config = dict(
    n_layer=9,
    d_model=96,
    n_head=3,
    n_kv_head=3,
    head_dim=32,
    d_mlp=384,
    vocab_size=4740,
    activation='tanh_gelu',
    norm='layernorm',
    norm_place='pre',
    norm_eps=1e-05,
    positions='rope',
    rope_base=10000.0,
    rope_fraction=0.75,
    qk_norm=False,
    attn_scale=0.177,
    bias='none',
    tie_embeddings=False,
    parallel_block=True,
    init='uniform',
    init_std_qkv=0.0511,
    init_std_o=0.0511,
    init_std_up=0.0511,
    init_std_down=0.0255,
    optimizer='cautious_adamw',
    lr=0.00254,
    beta1=0.9,
    beta2=0.99,
    weight_decay=0.082,
    lr_head=0.00943,
    grad_clip=0.5,
    warmup_steps=217,
    schedule='wsd',
    decay_fraction=0.512,
    decay_shape='linear',
    final_lr_fraction=0.0,
    batch_tokens=32768,
    seq_len=256,
    doc_mask=False,
    train_tokens=150800000,
    steps=4603,
    dataset='wikipedia_en',
)
Each number is 500 + 40 x the weight over its row's rms, rounded and kept within 0 to 999. Layers, rows and columns count from 0. Numbers have three digits each. The size before them is the row's rms in percent of the matrix's.

# down: layer 5 MLP down (transposed), 384x96, rms 0.0997, rows 238-297, columns 0-47
# up: layer 5 MLP up, 384x96, rms 0.116, rows 239-298, columns 0-47
down238 094:537418491471512519501572494550536505510477432531550517479464486473516480512459561550498506490491453423584459490502511478444499498525546534525400
up239 093:533462508544400459604442501465529468505401492531469560483583497472479540484552437455487522471476543538515528483469499497519565520492512491477504
down239 087:472541426506576525507538532529524484562487536464509463514494471475543508463504502530508421471513433488544530537550456458521489511525521608487540
up240 105:506537522418496505516444546497458473457520556453561539486503418573498502458477445529451516547473554481468575503497504491454513470497446582377426
down240 104:499513476609544441470459519479464459525446490514516554497468492572467537419517445524534544507553501511452431512512476507580481478510578489532520
up241 105:447522490534463496544462501492483469412528571427466514501539546474447388485510433481532503504476549476519575509511527498516543470530500502440480
down241 114:519499516449520516575484484476536421520491513468568512492498517565434480532533482517526452565523478507453513570426526547493434523531484441509594
up242 111:407513469472520534488460551524582510495545509414482504568496486466531508581499480491494503481467537455520557490503532483519583527475494529586577
down242 108:528559519424459518473503528427532453555469530444464486484522478463533428552503416548513512515520518512566526538507499570547476524450530468515532
up243 086:519566509504430490502457463478486407475536465468516492596539502518500486568504491444503538437478592486526501569528518526475513507507462491505574
down243 089:472519496490496461461482561535486486485468458517466502518474539545526548489543539497488445510473472533519502468504493523531432496549488366495491
up244 106:435477554509494549578490499525493534511451472466471505571494481511552534547539517600522544403478524517541555417527490507489491572500555496533497
down244 094:519494447546498494416506514482551517514539463518557482503532498545525527430443545480472514460466545450478485447536545482548495501499519466543420
up245 076:527508583463503522449464483537530528497466492532453465511531583566501473469499456548514510463442432485541484514484539410583414485538573546472597
down245 088:494370458517571485489534485460456540537482513491531420459449487468452461565472511458505480523550593481472509508490449527467480568470490531478471
up246 091:493452482522471518532471480486494517468498491447433525520499516465493546473515536549572521491498479536496556492537501490537430516553635567495526
down246 092:490502530433454486479458534562479517576503505604475437483546480526471450531480499529457443571575565478509487501476553519474508481510479505494476
up247 104:575518552538401485526536445553480538503483455492464430517506444505530420452495435549459606527503487521535519539457487515496550506520475541506517
down247 099:487530565449511462435471445467468452506482404444429540439475508509542442552568452484564436567532528442469565493563474531481477501514489488431494
up248 113:416567530545512536502473485481517579467568432472437554534532478482506561523524435517488517448465493493483520473518518499442496477515420515511494
down248 110:447547537537514481505469541442494501471497506501506530556527549501516478496549530528482544488509502497521499486447491454496530492482459455519509
up249 091:499532550410501471447502501500488450524545484513465541475519542484533485485492512500462532463402597576507598469517556486547505455480413592456540
down249 098:501442497524528488544484590457501550513525491456484478513466411532523493516494504505542514468503503459508499480453393427487475582549509417471551
up250 088:480423529474453503519520454483528512498470548515529448557551455459474480490518499521510460478513500453452526469515515501486475514479465579459460
down250 084:553527564444426500487530492580498447520527495521484509446534486511483469456492424486465515560498522508483476456536499513457588461490492474523442
up251 110:451520508445524535424488509411506532477490495496435467521543496427436493526499457526547391444452547495471546489539496523449517530444446473520496
down251 115:491452490534549544539415476495549479509499503471502533565474501483434496455501445549462523592533510561440548489523467569448455493540545488482464
up252 102:437514476504462474507455539505555507485579499517423469492525396446531525536564526540491454476498561558560526455419489491555512465548496585473470
down252 107:499464498466502466559563470466464564547474476494558567449535513559464520480484514507562487511487472459462501502464458526477477450526511544478548
up253 105:445536488508437553546485480510475545478576493477561479583474483420468528536469522492437566503492471456586543539429508499502503499519518498494507
down253 100:462518514461529531497515544432480481472467514439527488484489468454515522546506498549514508467550414535478475614510496503492525436488581522570577
up254 103:431516558550464412459488456475493545436560519488541526523505452405505476443487488522415551484570483530522539476476516464517540455499545546538451
down254 106:573454553446495468504514502517507454485511517550519461483458418474606539532520459431538567515525503528536461474536476542546425490498462545468503
up255 072:488542523550548483522515493441453537408531476443460582494534503561514582522520517554517482496503435499493444487474493398517540522467522464434473
down255 079:566452454463462520482590490537464519555463473551599471447500451481449431490421514474453504568511560467550552482459487555426467431492497482503517
up256 094:545474535481493560548449528464458515444480428529402500555513545532553568474487528595542477473457506455588495513478523502464525464512479474402567
down256 093:521543559420479457498571495514506497503520468489596509511471356505502440543521593432452512521496541441426424539491554498529481513482532471493503
up257 086:496508514511503483557536561491469484449540479458499507469618491490464473494489459485512572452541505494545536425518500460505562510513472464513447
down257 078:574432480475490537436491502574539553489495549469478495568452514461574519474487489511481501460534593452491482494457425577455453478539516479431441
up258 095:499525549511503451573481503444461473469446546544476434577554489548451517590512435464522589447528521427491520537516503457453528522499528473464490
down258 097:546507516482473529447475485527476477527511495497514470494503516497527535542504530548511477539506524509516502437470500501498505482525503266489534
up259 092:486466474556441482582511509501485487474484477529432512545615447552521452532553519508527518484470477516504510537488561471502535497504396501552549
down259 089:561501451543581587473482465486474524460496534499463479491479475470467439510495538543510588472472480484520487522502444544472486528516569495466504
up260 102:535575516573532496480438513465524441496488505507504506539587461543524548485478447557554578442477515492547514511541522477464503478432473484505471
down260 105:437526498581558455460463469569564487468486421530510593524550513573458537431464507452519510515543481472516535534463531503518463424469522518513487
up261 101:498469473550462440477462566487436460550515411570494533476515519544460551464583492445511580531457474458462553540522522454502510484511491482550522
down261 096:536417456528530528538524521424485528474458462531502465512485477484494454470452472558528475520530522535570549429555512489512487540529500523580539
up262 086:475554518587511502583503437432535508526466478458547454550513483478540530500563456508518492539510490463474451547515502509542513443469519462582486
down262 093:502506501483520548458448524523438480505505516493484465484489444508557497503473515486395533490525449474554493566498503503477540497472513521569457
up263 108:534510523518419459495531467503529474493445433537506535527525471463464408494542427555549534507481543488493491482449540455511512482486535496464420
down263 102:391467532511563591509442480478459493513462491478519534572510522441485519524521459533503497487497510510547493492553491457529457549561491549462435
up264 102:569518527477473474491453494454498469492518508534541464535510479531595518571530430499445418439519515454549487463533510509432527553434503501534481
down264 102:535423477480550472429577516527493602471474498449444510558553578518473585527486541469507500501544502492466495508511483553463442493551500415521434
up265 086:536447467530453535556460524472462479540484508432495476522509434522447546499459477557485573516545505493578569520448446528492484532477592514481511
down265 099:468581451505516459516482484497585524522480507561485462511480514541548440561528542460523414433501500472464451509478596495529578449532451507479511
up266 105:408538533553471418507455478563573439441447549514516515528480517483440550473530535505472546526544604564504537496484565480499490459451450535488486
down266 112:519517513519513436497540504541530527577486526483495464465473438530578496500482529440586533459418505548368447526549508527470510474437485502490459
up267 113:442536553478500483483484566481453473449505486579483501497565504491505462498550472514457519486462589455491504540553536512528526477503516516506442
down267 105:536581485466524510465452506455477462510488535521441519466503542487489472457444471577531500523558530511501521478508559497574536521548489541436496
up268 109:534471576458432470507500468536487472544548514441501473543491455465513490523527440573421513488466545492568530470561555441435529523512532523480514
down268 098:477495506492477500486484380554492507463510528451530564469481473469553512538577527457557457440464447466504513550511490544516460491469460428566538
up269 081:454521528449551508522528533481471425476472511412436476556531500492414506463565495490497581442525557456509530517555444527443460524556512503432525
down269 084:489595554541505501527477537562514485551472465543447461505485436508471439519415523529486420484568474544499476471465397551552522474440530502511457
up270 107:497533525500501423435499570510526556498450542457486482544518495459444510554494466517457414532434569473521511495543581513472521545437462502550580
down270 105:487527477425516473510553489580565532537459571420544489478473412567476621559522524488467497477494461469476500503475507569558505467478426478525509
up271 101:506466532505476473576426475546448470472528505507480402561556468468456515450572531568479555487463537584516611524458504529448519522485570531519426
down271 098:462490463455467467480554515477538496555492527490504555511432485488467447535487417518511504478501545525447448540496478463534526502541498505526514
up272 093:381513521547512518505466528490557555548505478487461523510567514482482457459508492576523526513602531506530528512519488435515521457499480521525469
down272 098:479493533535531538582510489517505540475551438480467476458474549552448585469538513485483491513516489531471545476518416480486491548578472421512520
up273 104:442565531432523443511459449473475512508429488622489521468525504539496501551514455548479450531515470511560527504549551464539543542467476499488452
down273 109:530503465505441515477508505487553527493482476504421469525564528431497527405495525602485502545568535481522530501512548495532541465571459427476489
up274 094:525494515446473488512486468436390432500471497579497494531547543566489504498516491525473493544458578478556561611449544459520549507552541589534496
down274 095:377621443516519491488564502488531464542487535481509560534477536516519425469437527484492504484552506536479472496506507465485468485495455504469564
up275 113:545507561480429494470480502504446515480441522458447542532521530451520557557472493482471533501498495521618554483511513522478422506436550529487526
down275 118:549532525419524465523513478551422391466511526542499529491507455500471476520492538548430489529434545467468474480470498513514487486483558506487495
up276 084:476462425498494453475504535435572485523469529581501481470557466469497505436560483484543480475512544569537483568421535516451520464481499574559504
down276 083:489410463565541613476511508478483481521497534432495445467483473464417473511548535500539502492507491456436512468489522515476527501526525572468425
up277 111:440522524461467523430455436503501535511468454528492478476591562479515531490526424496414522559501488508530487499503511537459567510472538500564469
down277 110:504507486513545475528458474476534408471489495519430535451454563481493574444464498494546534502452522498484484510544548489549513493548529523485524
up278 107:536543522461524484467431506508498511529503535543514516525593432510505443573482503511544519524511558466552501535470525479467534507471556477510510
down278 103:483550496547483492522422553480528530494517450519480479456492490529544462493484480525570474493532423424486445511463510500486566561563462522549592
up279 104:461535493473518508429495484537498518518441443512557570474515455467545541448477443536513575464535503537465565509481501459502520444522478527528481
down279 108:500588498525499459476547462545480426482467569583523462469462530471523499440443494526506476514515537464456464521552565488483540454546446450505496
up280 119:516467510472478500563526435553408578447537510457504472535524476516527434541521532504536476450424440491503523460517488477522527558462473590520429
down280 143:459592437442510539538501515526482490506500454380492476518460458480568513505495551478490479476487471520503529539545494523530565507493431578452484
up281 102:520518480490527488453442437544483550482542505520520447511594526536483485488479589518508546484534517572602505446439474461509461505474463581505443
down281 109:447534493504525541494448497551467498465514513423468414477455485466494571494501496541528531495426571461497533479514492561548556542482484399495600
up282 111:471483474467513535496445469526426483483470490482529469587540530475529556522484483541471574450546522507614533515503484432540546569521590528503514
down282 114:452493473552529570523558477475527501523452521495439528449469447506460404475511501527483531416515481585405551492528496521456568518478477565544503
up283 076:437510497455516462453439485477536502476510475484470535510440501544488514479536599468485450430533495486520483510565458464425522538470472493530564
down283 082:546545521488481545533576478511455498458517534458513500481533458493481534462425522453583508561461476449519508531440432549494515495505531504538409
up284 100:486458544511501527522430488525441445468560472508514568522561498435534530481550560466564525501500531546536557530459507533540472513503549480506550
down284 090:455491509507498506465514499566544502535447475486458445493453423509573447462519415524467498474514489550476431550558510474455519476513462496479526
up285 091:463454481548480506530516503507511485505466491475443441471509546488491464479473494528548441476583521534471538473456531482519470505486511524483485
down285 103:466592547458471512472483517466460431483533461503552515542489496514500555477522476439513570484449478517541470433528500484524525524517473511448532
up286 085:477464465506467461423491486473505538467563473481440526506479473453510516504535493510414461469475571521534485455490463523453562525494469503430508
down286 081:463465473497490469531449573511495569504448547537523487495475462567557528486438454455493527382532503471501522537557492498533528547466531527503455
up287 096:471560534494546489490468437530484527476458496583567468527516523511536492559499507538444512449484513534464509528475555522424539513419513468508548
down287 094:539497466519536550566493568528487527508526497503501497479467543508430502466523527498524553511429520473482477491502531554515459524535529471482528
up288 102:432491576503496453566496454428542488464522521559440542474490416509452488509505474565438503422486491552533527573442508439493508523519456541502498
down288 105:541571496437535473515524430485478457573517496523575464499499517560493535593501541513550496458520472511423453492500490513487475523460475425523596
up289 109:430519552515510460491505534455508531463528542494528468538533446420487501482525550523426497525495496496457558513519518447518512470497497500491449
down289 121:562450507553408484477490528500502485516474522603479477476529414545526466486449496459498506505464462509547538565491474451543518484496537583528416
up290 084:512477486529518488484489420554429530490500474443434559537493476471459465447527468587482523511489438508499553528425469440523475520482497571410523
down290 085:529481485428445477518537534538433518464482496478546470461505497489572573482394527506555506499538552545497549492485476483464459508438470429532493
up291 093:519467502413489438477521460515518541454552459431428469509594533511478477492544420533472504508523501563497558459467525402519489508544454536428529
down291 087:412469496534456565454529482563465499510562460473505505426496490541563476477471524531473460468473577513536516486469522559513520495390517435479470
up292 098:436523487538457485514487455501503496530516499455403531489500502506437512520538504502475431514455525477494493589525552466476546575518528540425560
down292 089:511467494500533501464468523499564503490600480493512473502525456481495480522496411471551574568501521490527496437516503521490400491513542491569492
up293 102:507531534531501489450504500566478528461487402588491491527552440537491519583526512561534483450447517461486487539465523520461471530477507520500515
down293 101:470516499463496454519460502475453517559478569461524560491477449488499449495571481510443539549514469514479528487444524471473497505521565494511574
up294 108:443499538548525393507525454512476490455528474539509582502567498484475525501475527552513498483543572472506600436501513477528471466508544522493486
down294 112:482510548503520472530570450544450475458547537509454479534471464495453577432424454539475464472552529502522523464509513508481518483550582487500496
up295 082:549527461568475473500544486570454476511426499507485511518582484505511464462528468492540501447441443551550488546475501525505532471509524450511549
down295 085:469460484496464526556469488486507548498533593434517434481455452460502555461541505443534581524484536501553522473446395474534524529544455500470477
up296 110:505450504467527399434484546510490497472536479475512423509465468485519446480538548475526528482549522524509573503464482455481527450487472553583454
down296 102:539504489513498453464502504447462456437514475500449450489535458552551513457509545446551542515569596470446472541415550461482447473523588433512564
up297 095:472469540531581513421482493485516472428512418411462424520469551530461476495516487505493497514519489535525547490522464493559527453521487560516587
down297 095:545507496409460480538474530494510525575479542566547538503529490565508469493508546480560463497513474460498446550506518547522542492524499490419419
up298 107:479470510541449481535474515504520512467522506418441530529524488449557496537482492445465588510466484433513569462538519497494499473546474571458460